config = dict(
    norm_place='pre',
    rope_theta=4050.0,
    optimizer='soap_variant',
    doc_mask=True,
    max_steps=2002,
    dataset='wikipedia_en',
)
Each number is 128 + 32 x the weight over its row's rms, rounded and kept within 0 to 255. Layers, rows and columns count from 0. The size above them is the row's rms in percent of the matrix's.

# layer 12 MLP gate, 256x96, rms 0.162, rows 165-188, columns 0-95
size [ 94 109  83 102  89  92 109 109 104 103 103 106 103  98  95 101 107 104 100 106 102 107 106  96]
[[119  88 155  79 131 105 155  95  84 158 155 102 129  79 111  65 198 120 123  81 173 134 127 110 148  78 120 120 173 121 128 119 132 147  64 167 119  78  89 110 167 136 148 145 181 141 148 182 136 196 126 127 112 117 122 157 114  81 139 131 110 132 130 100 136 127 154  63  87 184  94  80  91 139 149 142 177 166 127  72 154 117 146 109  93 150 192 133 108 129 132  93 132 113  56 130]
 [106 128 152 188 129 133 126 132  65 113 160 105  89  90  94 138 130 101 204  95 176  81 141 135 128 128 125 143  95  84 137  78 130 150 144 104 133 121 190  93 118 140  94 159 114 111 135 125 166 116  87 107 125 206  82 142 105 112 142  91 133 126 101 105  91 188  92  46 192 137 138  82  76 156 132 100 150 141  68 118 125 154 122 141 147  83 151  64 122 133 136 138 132 146 189 122]
 [168 164  98 106  67  98  90 159 148 217 215 131 114  76 203 145 170  74 132 161 136 108 163 121 154 131 131  91  57 155 162 125 120 142 163 107 111  76 133 147 120 116 136 121 132 135 135 143  82 116 139 136 181 163 106 195 103  80  69 137 124 136  90 122 132 162 168 107 164 148 146 110 100  77 165 130  86 134 106 135 148 125  59 127 135 125 147 128 108 121 145 122 116 147 123 156]
 [106 136 125 114 110  88 144 131 157 127 120 141 122 144 181 156 102 109 167  99  78 159 148 128 127 156 144  27 105 140 129 129  46 112  99 119 130 223 191 119 132 129 136 133 138 165  95 148 158  81 117 145  71 146 164 150 149  67 167  96 112 117 110 128 136 132 149  91 134 143 135 133 186  23 132 106 111  78 114 133 139 124 168 159  87 141  99 169 138 120 179 135 147 117 137 114]
 [105  91 148 165 174 124 159 211 137  96 121 190 145 169  82 117 156 106 157 106 159  91 113 164 149  83 178 150 152 185 155 151 129 143 129 111 110 135 193  86 156 116 150 167 136 154 168  80 134 118 206 124  73 160 169 113 164 145 116 115 124 106 152 112 117  81 125 123 144 159 150 149 131 176 122  88 107 105 104 147 156 149  76 105  66 105 125 103 193 128 184 126 156 123 149 142]
 [159 146 137 110 159 140 124 143 184 140  88 124  72 105  75  94 138 154 146 176 147  90 134 148 130 123 165  30 118 143 116 132 117 135 124  98 160 114 180 141 159 114 130 151 142 223 133  97 150 128 124 142 107 167 126 119 123 138 165 148  98  99 107 151 139 133 203 112 104 108  35 127  72 133 168 107  90 162 133 142 103  68  97 133 130 114  54 139 142  87  78 102 126 112 136  97]
 [147 102 119 142  94 169 146 175 147  51  87 115 102 118  68  69 145  96 111 106 101 245 116 123 172 146 151  63  99 123 145 120 135 112 137 158 149 131 105  81 101 134 132 135 109 118 124 116 104 106 137 107 172 122  64 115 148 109  83 126  99 117 152 143 104 105 125 103 143 121 149 200  94 107 163 100 105  90 105 149 113 213  76 170 110 112 124 106 132 136 104 139 157  75 148 151]
 [115 120 117 130 162 170 162 165 171  94  85 211  99 142 153 171 115 110  54 139 179 119 107 127 131 128 170  80 108 118 174  20 133 131 122 133 117  93 127 170 149 117 132 122 135 187 115 145 108 110  95 118  81 153  90 129 116 144  62 157 140 132 133 134 157 122 135  68  91 101 102 151 141 113 194 165 121  88 123 114 141 129 144  78 107 109 125 104 104 120 150 109 133 128 211 166]
 [149 103 124  93 103 155 217  73 157 144 150 136 141 127 103 115 147 168 107 166 194 139 151 138 112 148 124 113  92 187 123 161 161  88  74 116 116 128 145 118 104 117 130 169 160 131 140 128 153 130  97 114 134  92 188 175 173 120  46 160 155 127 153 166 135  98 118 152 142 120 103 129  85 141 166 201 186 142 109 120  97 169 127 123 154 103 127 130 122  92  78 126  56 178 180 152]
 [160 108 152 117 106 121 152 143  98 127  97 131  92 127 145  96 131 175 137 146 181 139 163  86 145  54 111 151 141 129 160 100 151 178 204 107 143 138 111 156  88 155 126  82  80 111 142 123 107 104 109 100  86 101 113 152 100  76  81 158 118 122 153 151 126 143 124  80 172 143  81 151 117  79 160 203 190  54  96 156  90 144  84 136 155  86 140 106 123 102 109  81 141  74  98 136]
 [162 166 127  89 125 138 107 132 109 106 124 146 147 108 150 148 128  98 170 158 119 103 144  92 150 122 168 103 157  71 122  41 105  93 143 118 170 157 149  90 171 141  87 126 148  92 155 190 110 196 128 165 119 106 163 158 151 114 146 169 165 124 150 142 212 139 154 113 107 173 124 126 171 151 142  42 194 143  79 130 138 133 100 134  74  74 113 159 149 184 130 146 138 145 134 116]
 [136 108  95 138  85 220 136 157 107  96 164 166 170 146 113 136 113 138 175 161 157 139 142 126 151 107 136 124  85 146 106  83  91 153 125 146 139 121  60 121  80 108 108  97  42  94  70 172 122 196 120 132 115 135 111 139 132 137 160 145 139 126 100  77  83 146 120 116 171 111 175 155 110 102 119 114 125 102 109 144 132 202 189 175 146 122 155 122 116 194 142 165 164 105 166 156]
 [145 116  65 169 116 117 126 171 128  60 137 171 142 141  76 138 149  66 103 137 118 158 172 158 106 179 151  38 109  96  83 124 140 111 112  80 131  95 132 104 178 129  83  74 115 158 155 115 115  93 130 112 188 163 162 202 135 102 114 129 155 132 136 118 140 119 175 116 145 102 136 166 131 139 131 166  52 149 128 132 102 168 132 106 146 163  88  81 107 102 135  73 142  94 105 125]
 [117 131 133 113 145 133 138 117 107 142 116 117  79 118 110 135 193 117  78 148 117 133 111 114  86 114 174  64 106 118 105  68 192 167 148 150 166 168 120 163 112 149 110  88 154 125 144 192 103  70 132 170 119  43 103 144  85 105  91 110 204 124 118  92 115 109 187 108 113 123 134 108 174 152  77 202 102 135 118 143  91 171 145 137 166 135 104 132  83 112 137 111 186 110 124 111]
 [118 101 152 109 153 117  69 129 121  95 179 113 154 159 186 160 122 163 136 145 173 100 125 103 145 174  98 184  75 116 195 111 145 103 167 168 175 148  81 138  97 114 140 172 125 118 205 123 138  95 162 131 136 184 182 178 172 141 154 131 106 180 181 145 128 137 103 123 189  87 157 139 121  65 133 123 134 162 169 103 142 162 110 131  99 125 142 157 158 116 157 107 156 182 156 122]
 [145 146  67  98 131 137 111 175 159  57 142 154 116 114 125 100 118 148 142 136 188 153 119  79 187  77 113 121 144 175  85  91 150 136  88 176 125 105 121 128 110 134  77 140 107  95 150 199 127  59 139 101 113 103 123  97 124 182 159 113 154  82 179 163 191 112 146 128 117  97 105 122 106 180  96 119 136 124 117 107 152 113  95 176  69  79 112 173 159 144 107 146 154 124 118 185]
 [128 164  73 111 183 159 160  72 115 164  95 116  47  39 109 113 112 105  98 146 116 119 142 102 147 125 165  99 134 106 126 105 122 114 171 115 122  81 153 125 190  98 121 121 165 147 145  10 101 159 125 122 143 131 170 120 129  94  76 107 201 112 108 128 139 147 129 122  89 136 117 133 112 105 117 117 112 182 105 136 166 166 119  68  69 108 113 159 108 121 104  95 114 144 126 117]
 [129 139 125 137 154  88 135 138 125  75 117 118 139 119 117 145 177  85 141 177 164 151 142 145 128 107 100 193 159 138 103 139 213 158 152 141 119 119 156  61 163 101  91 209 125 126 112 173 165 151  70 109  75 156 147 135 155  90 146 156 145 151 163 163  68 157  86  96 159 118  74 125 136  90 117 135  95 135 124 160 139 137 157 129 158 133 165 118 205 140  79 146 128 180  75 122]
 [170 120 119 141 164 144 142  99 157 145 142 170 127  64 118 117  98 166 154 138 151 163 104  74 137 119 155 120 100 128 163 178  81  94 109  85 130 141  61 148 110 121 125 102  76 146  77 136 105 140 145 138 101 122 104 178 117 123 152 130 115  97 156  91 165 127  76 159  66 127  84 164  54 117 109 129 189 118 121  96 128 120 139  34 152 160 166 159 132 185 141  89 120 105 102 191]
 [101  60 122  58 128 146 116 139  50 132  89 112 124  64 168  85 126 138 126 146 136  90 161 194 146 127 120 177 141  85  67  83 131 107 132  97 108 139 161 159 124 124  99 156 139  95 132 113  44 126 121 173 143 173 175 149 118  96  70  90 169  71 127 135 150 114 121 145 168  87 149  90  87 163 146 110 153 112 103 114 130  86 122 124 132 158 153  98 134 116 126 163  90 106 165 169]
 [148 142 131 165 149 148 121 183 151 138 124 108 115 127 130  66 119  83 129 181 165 132 168 107 224  87 120  88 128  83 149 116 132 110  87 141 173 209 130  84 110 144 195 148 130  58 136 107 118 136 109 104 122 104 108 122 150 107 111 164 110 128 115 181 137 104 114 163 162  73  99  81 106 206 102 134 157 131 102 122 150 154 179 119 163 176 152 151 129 128 134 161 135  76  88 140]
 [146  82  89  75 166 179 101 119 180 170 103 141  93 112 131 166 154 161 131 140 128 148  59  96 125 144 114 114 158 121 168  56 110 121 129 121 117 100  61  60 169 106  85 157 174 141 140 149  96 109 144  81 119 129 205 153 124 110 140 136  95 134 153 127 140 137 101 148 139 146 124 155  96 162 120  94 139 190 109 120 137 167 152 178 162 168 141 126 145 200 163 134  90 159 189 134]
 [157  72 147 191 111 145 185 191 159 137 133 167 142 114 128 127 151 161 153 148 106 163 145 165 106  82 186 106 139 125 109  54  92 136 138 155  61 112 141 118 106 163 115 158 175 160 129 113 101 112 164 159 128 115  94 190 173  97 128 204 142 106 137 134 110 176 138 102 160 126 114  93 145  75 126 151 147 145 112 165 157 203 146 109 115 101 124 118 130 157 106 104  81 111 197 143]
 [ 86 138 102 113 125 111 145 115 155 141 166  98 136 103 159 113 191  90 162 110 157 179 140  99  83 165 128 216 122 179 103 138 119 108 120 156  75 108 128  92 158  41 135 143 124 130 131 131  93 120  91 146 204 158 208  84 147 112 159 132 130 109  72 129 150 125 160 123 105 101 100 107 151 100 125 168 196 111  93 153 134 149 174 120 127 169  84 124  88 122 124 151 145  86 167 147]]
# layer 12 MLP up, 256x96, rms 0.155, rows 165-188, columns 0-95
size [100 110  94 101  94  96 108 100  99  96  96 102 103 101 104 100 101 104  95  98 104 102 102  99]
[[184 148 114 139 135 133 112 179  95 164 144 140 135  85 145 193 123  71  91  82 115  97  91  86 105 123 138 133 172 125 158 142 111 106 129 113 142 138 116 168 126 152 123  78 137 131 142 125 216 152 144 163  99 185  83 140 162 128  96 131 183  99 110  62 118 114  73 200 113 146 223 139  99 121  81 138 173 133 128 114 108 149 158 115 105  94 104 115 135 139  86  82 164 157 136 133]
 [110 172 132 122  94 170 139  83 115 141 150 120 131 241 111 154 111  80 144 124  83 140 127 180  97 206 144 163  90 148  90 101 130 129 120 156  99 167 157 114 121 124 106 128 151 158 124  89 129  82 107  86  66 135 116 141 116 114 105 101 123 138 146 127  63  45 143 178 170 129 154 142  74  94 118 141 126  95  93  83  91 134  93 112 132 147 107 172 177 135 106 102 155 177 133 134]
 [160 130  87 159 124 101 166 124 112 105  60  91 109 144 118 175 155 164 128  75 135  81 113 106 140  93 165 146 117 104 151 107 112 129  87 125 141 161 131  70  81 198 123 152 127 152  99  97 110 144  82  94 145 111 138 126 135 148  67 106 110 138 171 106  87 188 151 193  88  97 133  99 161 156  58  85 130  97 139 160 115 169  86 102 117  85 152  86  77 137 191 140 115  89 120 114]
 [114 188 125 107 175 127 125  85 144  92 157 112 192 138 154 149 131 149 133 104  33 128 173 115 130 134  94 139  85  78  77 129 133 112 111 162 144 141 142 112 105 123 154 128  94 147  97 152 136 103 110 150 112  64 196 174 157 138 132  64  88 143 105  92 177 120 144  91 161 119 113  99 155  54  97 123 116 111 148 168  99 157 100 122  49 153  70 126 129 154 103 158 150 133 166 153]
 [111  98 125 120 160  93  83 150 146 133 105 152 167 120 147 132 137 145 105 145 107 144 147  53 109 125 157  98 171 132 147 117  98 104 137 106  52 112 128 102 156 125 153 120 108 166 102 105 102 178 152 122 233 133 167 117  87 205 151 134 110 124 122 164 119  80 105 122 134  57  57 191  78  90 157 142 178 153 115  87 119 175 158 150 130 159 112  81 154 170 139 138 128 136 132 118]
 [155 208 110 102 123 126  76 148  94 127 141  89  79 161 154 142  97 156 146 101 146 142 126 110 144 119 117 141 101 179 143 112  74 113 125 185  96  89 173 109 124  99 146  90 130  60  84 128  83 124 108 146 100 155  89 125  34 131 139  76 150 102  68 145 146 142 114  95 137 143 117  96  85  93 213 155 134  75 177 118 129 140 110 150 140  81  99 170  99 107  93 113 129 145 131 112]
 [ 68 171 134 147 137 124 158 165 102 144 126 145 147 168 176  65 200 173 148 135 193 125 151 104 134  85 148 175 136 113 149  92 141 118 158 106 167  71 111 150 120 159  83 127 152 172 126 161 133 115  72  79  99 108 188 133 146 105 104 112  95 121  54 158 168 129 156 113 135 140 115 165 166 132 108 100  62 137 148 135  82 125  99  98 100 121 178 123  86 101 120 160  63 105 137 139]
 [171 128 154 150 100 200 166 126 141 172  97  86 106  86 140 122 121 129  70 159  58  97 174 165 138 151 127 167 162 112 138 120  58  92 183 169 121 161 161  93 161 101 104 105 116 157  99 172 149 119 116  98 117 190 141  94 160 139  76 120  64 147  98 119 113  64 142 114 121 122 119 116 122 113 162 140 137 187 114 159 159 164  98  63 109  89 124 143 101 122 141 186 125 127 115 106]
 [112 142 103  81 143 136 141 154 156 152 158 159  86 106 118 155 150 153 115 143 169 172 126 147 143 124 123  94 188 152 138 112 181 128 156 118 132  99 178 102 152  89 183 128 126  72 151 105 146 184 106  98 170 123  97 123 166 138  65 105 107 122 136 131 107 114 133 171 102 119  84 127 147 119 135  83 121 128  58 121 102 106  93  68 145  96 126  54 130 138 109  85 238 171 179 145]
 [ 95 130 119  97  85 112 204  91 140 121 143  90 114 141 127 150 102 121 120 116 118 146 150 149 178 164 141 189 178 160 221 143  83 119 140  64 174  74 141  93 119 112 127 144 137 102 118 148 125 144 156  78 189 136  61 130 138 146 105 140 160 127 130  99 102 130 119 123  58 119 162 176 127  90 206 132  98 141 118 133 159 101 109  85 123  97 151 157 163  78 108 177 152 111 119 107]
 [123 152 172 129 109 143 148 169 138 118 157 144 125 100 156 115 106 153 123 148 122 192 162  96 154  69 114 199 191 173 143 181  78 111 114 148 166  93  86 110  99 142 115 126 106 144  64 123 116 168 105 189 110 155 134 132 136 117 118 116 122 159 131  93  92  72 148 151 209  80 110 148 126 150 103  93  51 133 120 128 170 104 169  53 121 124 115 137 141 168 139  64 127 118 106 138]
 [111 167 110 147 141  87 116 142  76 130 106 118 131 141 126 162  69 147 124 209 130 124 161  80  91  92 152 126 123  98  83 120 173  96 116  85  91 180 142 141  86  80  83 126  76  79 127  98  94  87 114 115 101 150 112 130 163 117 184 180 181 131 112 135 153 108 144  60 156 179 138 106 137 100 142 121 105 186 127 126 120  86 127 133  93  91 130  95 110 140 126 147 199 128 155  53]
 [ 76 122 162 105 145  96 118 106 122 119 102 129 102 127 219 135  62  97 168 128  84 154  99  73 185  99 172 163 132 131  79 112 152 170 101 146 194 148 170 139 117 125  92 116  63 114 175 155 121  76 134  87 106 156 152 158 134 183  93 111 106 123 134 126 122 115 155 143 145  91 129 121 131 126 148 134 146 126  82 126 124  93 169 146 193 107 132  47 141 112 125 164 154  92  71 143]
 [182 119 176 102  90 151 101  96 106 124  53  92 140 116 132 163 108 148  75 159 188 174 136 151 111 107 181 126 180 137 110 178 158 127 132  83 134 110 145 158  98 124 143 125 151 125 190 151 121 123 105 161  99 137  71 112 123 138 120 114 147  91 142 175 146  77  54  70 100 139 109 159  84 118 141 101 169 130 121 106  59 148 140 125 146 154 105 128 212 152 109  87 152 117 171 133]
 [191 162 144 194 123 191 148 155 102 124 151 106 127  77 132 133  78 105 140 118 107 133  96 116 120 210 135 174 151 207 149 152 131 106 121  91 116 216 133 133 133  81 135 155 141  63 123 132 157 158  88 136 104 171 160 138 167 175 131 122 106  95 150 118 184  72  91  90 136 102 147 153 132 113 133 134  83 131  88 167 107 114 150 154 128 158 154 107 129 120 179  72 111 152 127 155]
 [144 136 158 135 145 139 122 149  68 136  80 134  96 118  98 129 118 126 128 102 170 131 183 174 104 124 149 106 144 173 130 155  58 182 107  77 140 101 160 180 212 111 105 111 178 102 113  86  60 183 150 122 136 122 135 172 104 147 159 114 123 137 159 169 130 135 111  96  89 143 139 190 156 139 180  90 149 174 111 146  72 156 150 122 115  85 109  52 148 144 138 103 102 103 129 167]
 [119 161 127  62 117  88  93 164 129 100 147 117 141 101 145 136 172 148 161 130 161 107  93 167  90  90 188 125 162 220 106  52  84 101 148 110 128 136 114 115 104 111  92 211 189 122 146 141 113 172 165 116 119  97 122 155 138 128 118 102 143 122 115 145 190 114 171 186 156  89 145 121 119 169  98 152 104 116  64  80 110 164  97 140 112  95 112 106 139  78 103 135 114 143 109 154]
 [ 98 104 116 102 106  72 126 133 127 101 106  77 116  54  72 117 127  94 157 164 104 145 119 145 126 128 197 142 175 187 142 112 177 142 129 126 121  48  84 101 160  71 156 104  57 153 171 151 115 118 122 141 194 148 119 197 141 121 107  84 100 122 116 117  80 130 134 178  91 138 125 143 115 135 126 151 120 103 114 201 100 114 178  95 139 152 145  83 151 139 109 152  85 130 124 105]
 [ 88 150 103  89 177 191 132 130 139 138 115 107 143  99 104 152 170 159 149 126 131 128  85 112 122 148 226 126 152  97  88 112 126 155 167 103  99 130 168 183  95 131 117 208 139 149 105 100 144 136 187 112 127 147  94 177 149 171 118  96 131 140 110 153 179 199 139 139  92 169 106 156 143  90 141 149  50 164 148  66  87 109 139 149 131 154 123 158 118 103  96  87 147 120 164 147]
 [112 119 165 143 175 109  90  28 207 101 108  86 115  74 133 112 135 151 109 117 117 148 101  91  97  70 103  98 139 124  70 127 120 131 162 103 110  84  81 208 149 123  91  77 151 123 163 147 112 151 155 136 145 103  75 109 154 139 105 191 130 182 139 131 138 127 123 142 157 156  85 119 157 154 103 137 118  92 144 146 131 117  74 127 122 138  95 157  46 145 144 104 155 108  98 145]
 [121  87 101 151 160 126 143 126 179 113 124  81  89  68 169 119 135 204  58 144 101 104 141 212 166 137  78 154 112 125 115 127 138 125 168  57  94 166 166 181 138 105 109 165 115  97 129 121  71 127  90 159 132 151  66 142 124  92 113 161 166 164 143 132 144  91  94 104 158 182 105 111 110 102 125 140  76 116 137 120 121  94 146 133 155 121 188 167 137 131 130 153 126 145  67 143]
 [138 172 164  78 135 121 200 192  70 107 187 118 110  92 103 137 127 110 172  88  65  90 189 143 143 111 198 101 130  71 157 134  70 110 116 147 117 104 148 152  84 153 119 125  85 117 165 125 140 133 198 115 109 141  80  85  59 132  97  88 125 105  87 155 110 118 131 106 142 126 129 112 138 101 103 155 138 148 132 163 144 112 181 126  76 116 151 142 158 138 148  99 132 161 127  81]
 [193 115 126 154  77 136  99 125 174  95 202 100 114  71 138  91  72 144  88  97 140 109 114  83 130 125 106 148 159 173 120 122 101 203 129 120 131  64  83  93 117 141  97 117 159 132 134 117 124 167 128 121 162 150  75 157 155  88 159 110 109 177 190 144 161 118 109 150 122 159 138 148 155 162 145 148  88 108  77 145 135 214 134 130 149 100  89 138 121  65 134  85 169 128 111 126]
 [133 183 120  95  96 169 100 120 154 103 142  75 155 194 145  61 129  93 129 144  82 163 119  57 107 115 119 114  97 187 117 102  97 149 127 110  95 165 165 117 106  64 236 147 116 140 127 115 137  73  84 160 112  92 117 161 132 105  98 136 118 164 118 128 156 167 162 119 109  87 137 146 120  50  86 152 154 132 107 113  96 122 113  87  87 122 142 158 136  89 122  93 131 156 153 115]]
# layer 12 MLP down (transposed), 256x96, rms 0.157, rows 165-188, columns 0-95
size [100 110  97  99  99  99 105  95  96 102 100  99 102 102  91  96 109  95  99  79 103 100  92  91]
[[118 125 192  90 147 165 149 122  73 145  83  96 155 128 125 103 125 128 135 125 193 148 131 109 147 188 121 148 176 111 187  92 126 113  56 142 129  71 126 147 126 136 126 112 116  88 126 115 108  99 140 115  79 124 112 144 181  64 166  57 155  81 125 146 207  88  94 105 116 122 115 124 122 121 147 163 144 114 102 170 121 107 156  84 118  79  73  61 100 178 156 118 108 148 139 109]
 [148  88 142 126  73  98 121 178 110 145 110 163 117 129 133 149  84  84 150 124  45 128 108 146 151 108 111  61  86 126 112  91 130 149 111 131 108 100  99 191 101 114 202  96 122 156  93  87 143 104 109 145 106 124 138 126 124 130 103 150  28  94 129 185 147 146 116 112  98 150  99 188 154 159 117 124 119 137 118 125 107 160  85 116 100 150 152 144 134 130 140 159  79  53  52 103]
 [122 192 104  82 156 109 141 127 141 100 106 124 106 103 103 142  84 174 163 108 131 111  91 115 126 107 104 166 185 139 148 117 102  23  98 143 160 143 126 141 126 107 120 174 141 131 129 101 135 139 155 171 149 140 131 174  97 101 127 173 148 127 125  92 145 132 189 170 159  69 125 144 121 143 102  95 226 111  95 196 122 141  91 122 113 167 140  88 111 169 135 194 112 181 163 149]
 [110 128  84 132 145 146 103 133 137 113 115 158  75 110 116 169 117  99  94 129 156 104 164 125 167 185 184  75 110 143 165 149 153 131  84  87 122  84 175 148 151 148  85 180 168  85 165 121 149 120 154 185  82 179 135 138 144  39 204 125 138 110 129 119  58 140 134 117  96 133  95 150 130 153 200 101 134 103 106 102 153 140 119  93 143 103 127  86 145 179 122  96  98 129  87 137]
 [ 90 126 104 111 102 156 143 143 102 117 112 115 128 177 123 144 155 126 157 101  93 156 131 130 172 120 114 163 141 129  94 160 203  97 171 129 154 102 152 103 124 122  99 131 211  93 199 133 138 155 127 147 123 112 131 104  93  86  54  99 136 110 191 146 106 127 113  94 168  93 102 128  74 137  73 164 133 127 166 115 123 123 131  60 199 161 155 121 115 111 131 225 132 125 166 167]
 [116 133 158 153 119 156  90 156 109 127 135 130 124  65 133  66  90 108 203 165 128 156 131 127 105 105 177  81 143 107 112 192 126 156 132 179 123  95 118 181 129 121  63 115  80 155 145 132 178 175  73 146 120  92 128 130 130 151  96 134 191  95  93  96 170 141 157  76 171 184 127 118 120 104 140 143 125  93  86 137 148 163 102 144 151 122 202  98 121 134 141 124 138 144  56  88]
 [120  97  30 145 126 146  96 155 145 183 173 136 157  87 157 116 108 136 108 170 148 114 144 146 175  81 131 128 141  91 134  88 153 175 126  84 176 144  75 160 146 150 184 108 174 163 100 121  96 156 176 173 156  63 107 159 184 151 125 134 166 111 144 102 127 132 174 157 129 146 126 122 126 162 145 148 109  99  67  91 120 142 180 142 132 122 192  92 129 140 160 137 137  63 113 150]
 [119  66 116 131 124 149 108 121 107  94  97 137 143  82 118 155  92 140  78 149 110 139 138  89 133 107 137  81  58 120 124 147 181 114 119  53 179 148 157  94 100 134 123 177 165 180 126 162 122 119 127 125 101 107  81 135 193 127 105 132 140 139 162 114 143 135 135 118 134 102 103  50 130 104 121  55 122 134 158 107 168 163 107 180  67 146 159 184 162  86 121 154 102  52 160 117]
 [151  90 170 131 140 149 142  89 174  87 144 117 108 175 108  81 111  84 111 121  68 107 152 112 171 135 120 124  79 173 178  87 157  82  61 127 144 117 101 128 159 117 115 107 123 172 123 139 119 141 125 111 147  57  82 102 129 158  80  64 120 103  72 141 124  77 174 113 117 148 193 178 105 131 123 131 138 161 137 128 142 133 182 151 192 111 203 150 176 157 115 141 144 147 142 115]
 [ 80 140 146 132 110 153 108 142 100 140 103 116 145 155 140  56 146 137 102 140 136  99 121  47 116  88 138  78  75 125 123 112 187 106  54  99 152 118 113  88 157 174 195 139 136 140 151 119 137 125  89 166 128 116  56 127 131  92 140 143  80 137 150 109 132  72 170 130 178  92 128  42 132 102 114 166 156  87 125 115 120 117 161 131 157 141 142 175 171 115 104 131 207 117 146 113]
 [120 135  79 161 192  86  99 125 123 130  88 130 187 151  96  88 102 115 161  98 123 148 135 143 113 164 156 156 171  94 129 171 172  78 124  87 100 101 125 143 172 138 162 162 186 154 159 153 175 129  98 186 181 166 155  84 123 139  68 111 190 109 141 150 135 113 115 155 124 146 113 111 137 118 133 125  77  57 158 190 119 142 157 154 132 138 145 127  78  95 138 149 165  71  85 106]
 [177  93 140 107 141 172 171 131 155 180 134 123 123 101 159 153 121  67  99 122 125 200 147 125 149 175 113 142 136 110 129 101 131 129 130 164 143 141 141 185 192 124 179 125 178 103 104 110  65 130 106 125 142 192  57 126 114 159 161 113  70 105 125 186 111 127 189  95  76 105 120 141 117 155  98 104  79 106 121  94 109 224  89 115 113 141 117 104 128 150 130 113  90 151 142 116]
 [115 125 123 116 220 208 113 158 107 100 119 102 100 110 163 161 160 249  95 128 129  78 148 159 145 144 145 112 131 158 107 159  80 197 119 163 137 142 146 148 120  94 122 151  94 156  99 146 109 103 153 105 125 162 140 135 111 123  89 128 147 122 144 110 105  97  86 163 100 149  84 142 111 100 129 105 147  81 125 160 151 158 112  90 123  90 156  76 166 127 195 174 153 151 112  89]
 [126 165 153  84 139 145 192 152 118  77 128 178 125 169 117 129 147 115 127  98 168 110 125 132 116 135 168 169 151 123  77 132 201  91 156 144 131  74 105 133 121  77 113 118  87 137 127 143 150 133  62 104 118 139 126  75 127  67 198 150 129 155  72  72 156 148  86  87 140 159 101 124 126 125 140 119 111 184 153 110  88 136  81 128 100 127 156 127 150 195 164 189 185 148  98 138]
 [ 85 131 103 124 127  71 111 133  86 123 127 125 105 107 195 125 145  91  98 153 115  87 112 174 156  35 140 108 162 116 116  90 124 124 131 129 169 102  94 132 169 115 176 111 106 245 153 143 117  63 125 125 104 133 130 138  87 115  64 175 112 151 121 141 123  94 143 125 135 112  75 120 144 129  86 133 145 103 132  75 180 123 146 135 199 137  74 131 154 149  85 171 155 140 134 130]
 [ 86 131  86  88  70 112 105 131 196 173  75 128 166 124 113 153 129 110 114 127  70 127 134 224 108 124  71  85 107 163 134 125 148 130 168 125 130 147  96 120 143 135 207 144  91 112 126 151  90 185 128 125 120 166 115  85 134 114 130 138 107 193  73 178 161 112 173 159 185 154 128 119 155  75 159  98 114 137 100 133 133 138  97 129 179  87 143 133 190 134 117 144 138 111  95 128]
 [109 132 129 114 169 115 151 148 195 119 123  88 145 127 122  81 165 132 118 132  93 147 144 109 168 167 130 123 108 168 148 136 156 167 105 134  81 120 132 147 115 149  69 132 109 137 199 114 177 113 115  96 126 165 116 127 117  74  74 109 120 120 168 127 123  67 147 121  93 141  97 137 106 203 207 115 158  34 127 148 117  79 115  83  83 148 116  83 134  64  98 118 132  73 115 165]
 [137 208  75 149 126 122 107 112  57 180 145  94 139 143 166 100 117 193 135  70 119 141 120 166  92  95 109 141 142 131 100 131 127 126 162 188  94 152 114 141  84 128  79 173 160 147  74 182 136 160  87 102 126 115 131  80 171 141 172 172 135 163 150 118 118 155 100  81  70 148  85 119 155  94 123 105  79 122 143 176 142  92 133 139 123 124 152 161 165 172 108 115 114 184  97 132]
 [115 175  99  65 105 143 119 115  88 107 146 140 184 129 142  73  95 117 154  47 184 112 168  94 153 139  90 113 106 169 160 110 120  92 142 121 126 119 110 119 161 116 168 119  95 144 103  55  68 143 166 136 103 128 137 115  37 160 202 164 150  86 134 145 145 136 139 105 104  74 159 167 121 145 106 165 111 100 122 171 153 119 156 164 129 181 153 104 105 146 154 118  95 171 121 148]
 [135 179 125 150 162 112 160 171 126  88  66 148 184 145 168 110 186  71 167 152 144 102 131 109 109 154  92 119 187 115 101 116 128 172 153  87  90 144 135 169 159 150 146 125  90 178 118 155 119 168 149 157 169 115 120  94 100 141 161  86 103 162 124 107  70 102 148  54 155 140 149  86 195 150 182  80 146 131  73 118 156 161 143 143 146 147 162 114 148 160 168 132  85 155 134 126]
 [ 63 118 135 155 113 162 128 138 104 165  97 153 104  87  96 115 124 107 137 169 128 109 127 119 140 130  95 136 118  90 153 105  57 124 148 152 127 114 131 146 154 170 132  97 121  69 187 130  81 157 111 175  94 134 147 135  96 130 131 140 138  97 129 177 130  77  98  70 182  77 136 134 144 176 176 158 106 144 151 167  73  97 196  74 145 155 161 133 136 121 197 127 144 175  99  48]
 [171 111 104  93 128 123 107  84 102 141 130 126  86  48 136 148  48 172  76 137 123 142 123 147 100 122  95 114 127 119 121 130 105 209 138 112 171 130  79 126 160 118 141 163 177 176  61 117 126 168 130 126 148  84 123 169 181 118  93 166  93 131 142 119 119 136 114 164 117 100 119 111 111 131 107 170 174  90 201  82 132  99 116 131  51 155 164 166 159  97 111 101  99 145 137  95]
 [178 178 114 150 137 107 105 142 148  81  97 128 134  95 105 153 207 127 118 137 116 174  82 167 113  96 135  60 198 104 169 109 133  73 119 126 131  85 104  93 204 131 121  97 129  82  90 126 175 151 140 131 114 144 139 123 119 129 114  57 120 117 115 121 138 155 188 104  98 128 140 106  92 118 123 107 169  95 196 124 107 117 119  97  91 112  69 129 146 152  50 146 161 163 137 158]
 [131 143 158 158 164 179 133  86 126 105 124 108  93 126 109 137 161 164 142 191 138  91  68 123 120 189 126 177 109  94  99 171 149 112 122  99  38 134 170  96 171 135 160 117 125 124 125 140 134 113 107 138 160 123 157 144 121 163 116 115 147 142 184 154 160 153  72  95  67  53  85 130 137 100 133 143 146 132 141 129  94  98 156 134  39 122 123  83 206 122 148 112 143 143  78 121]]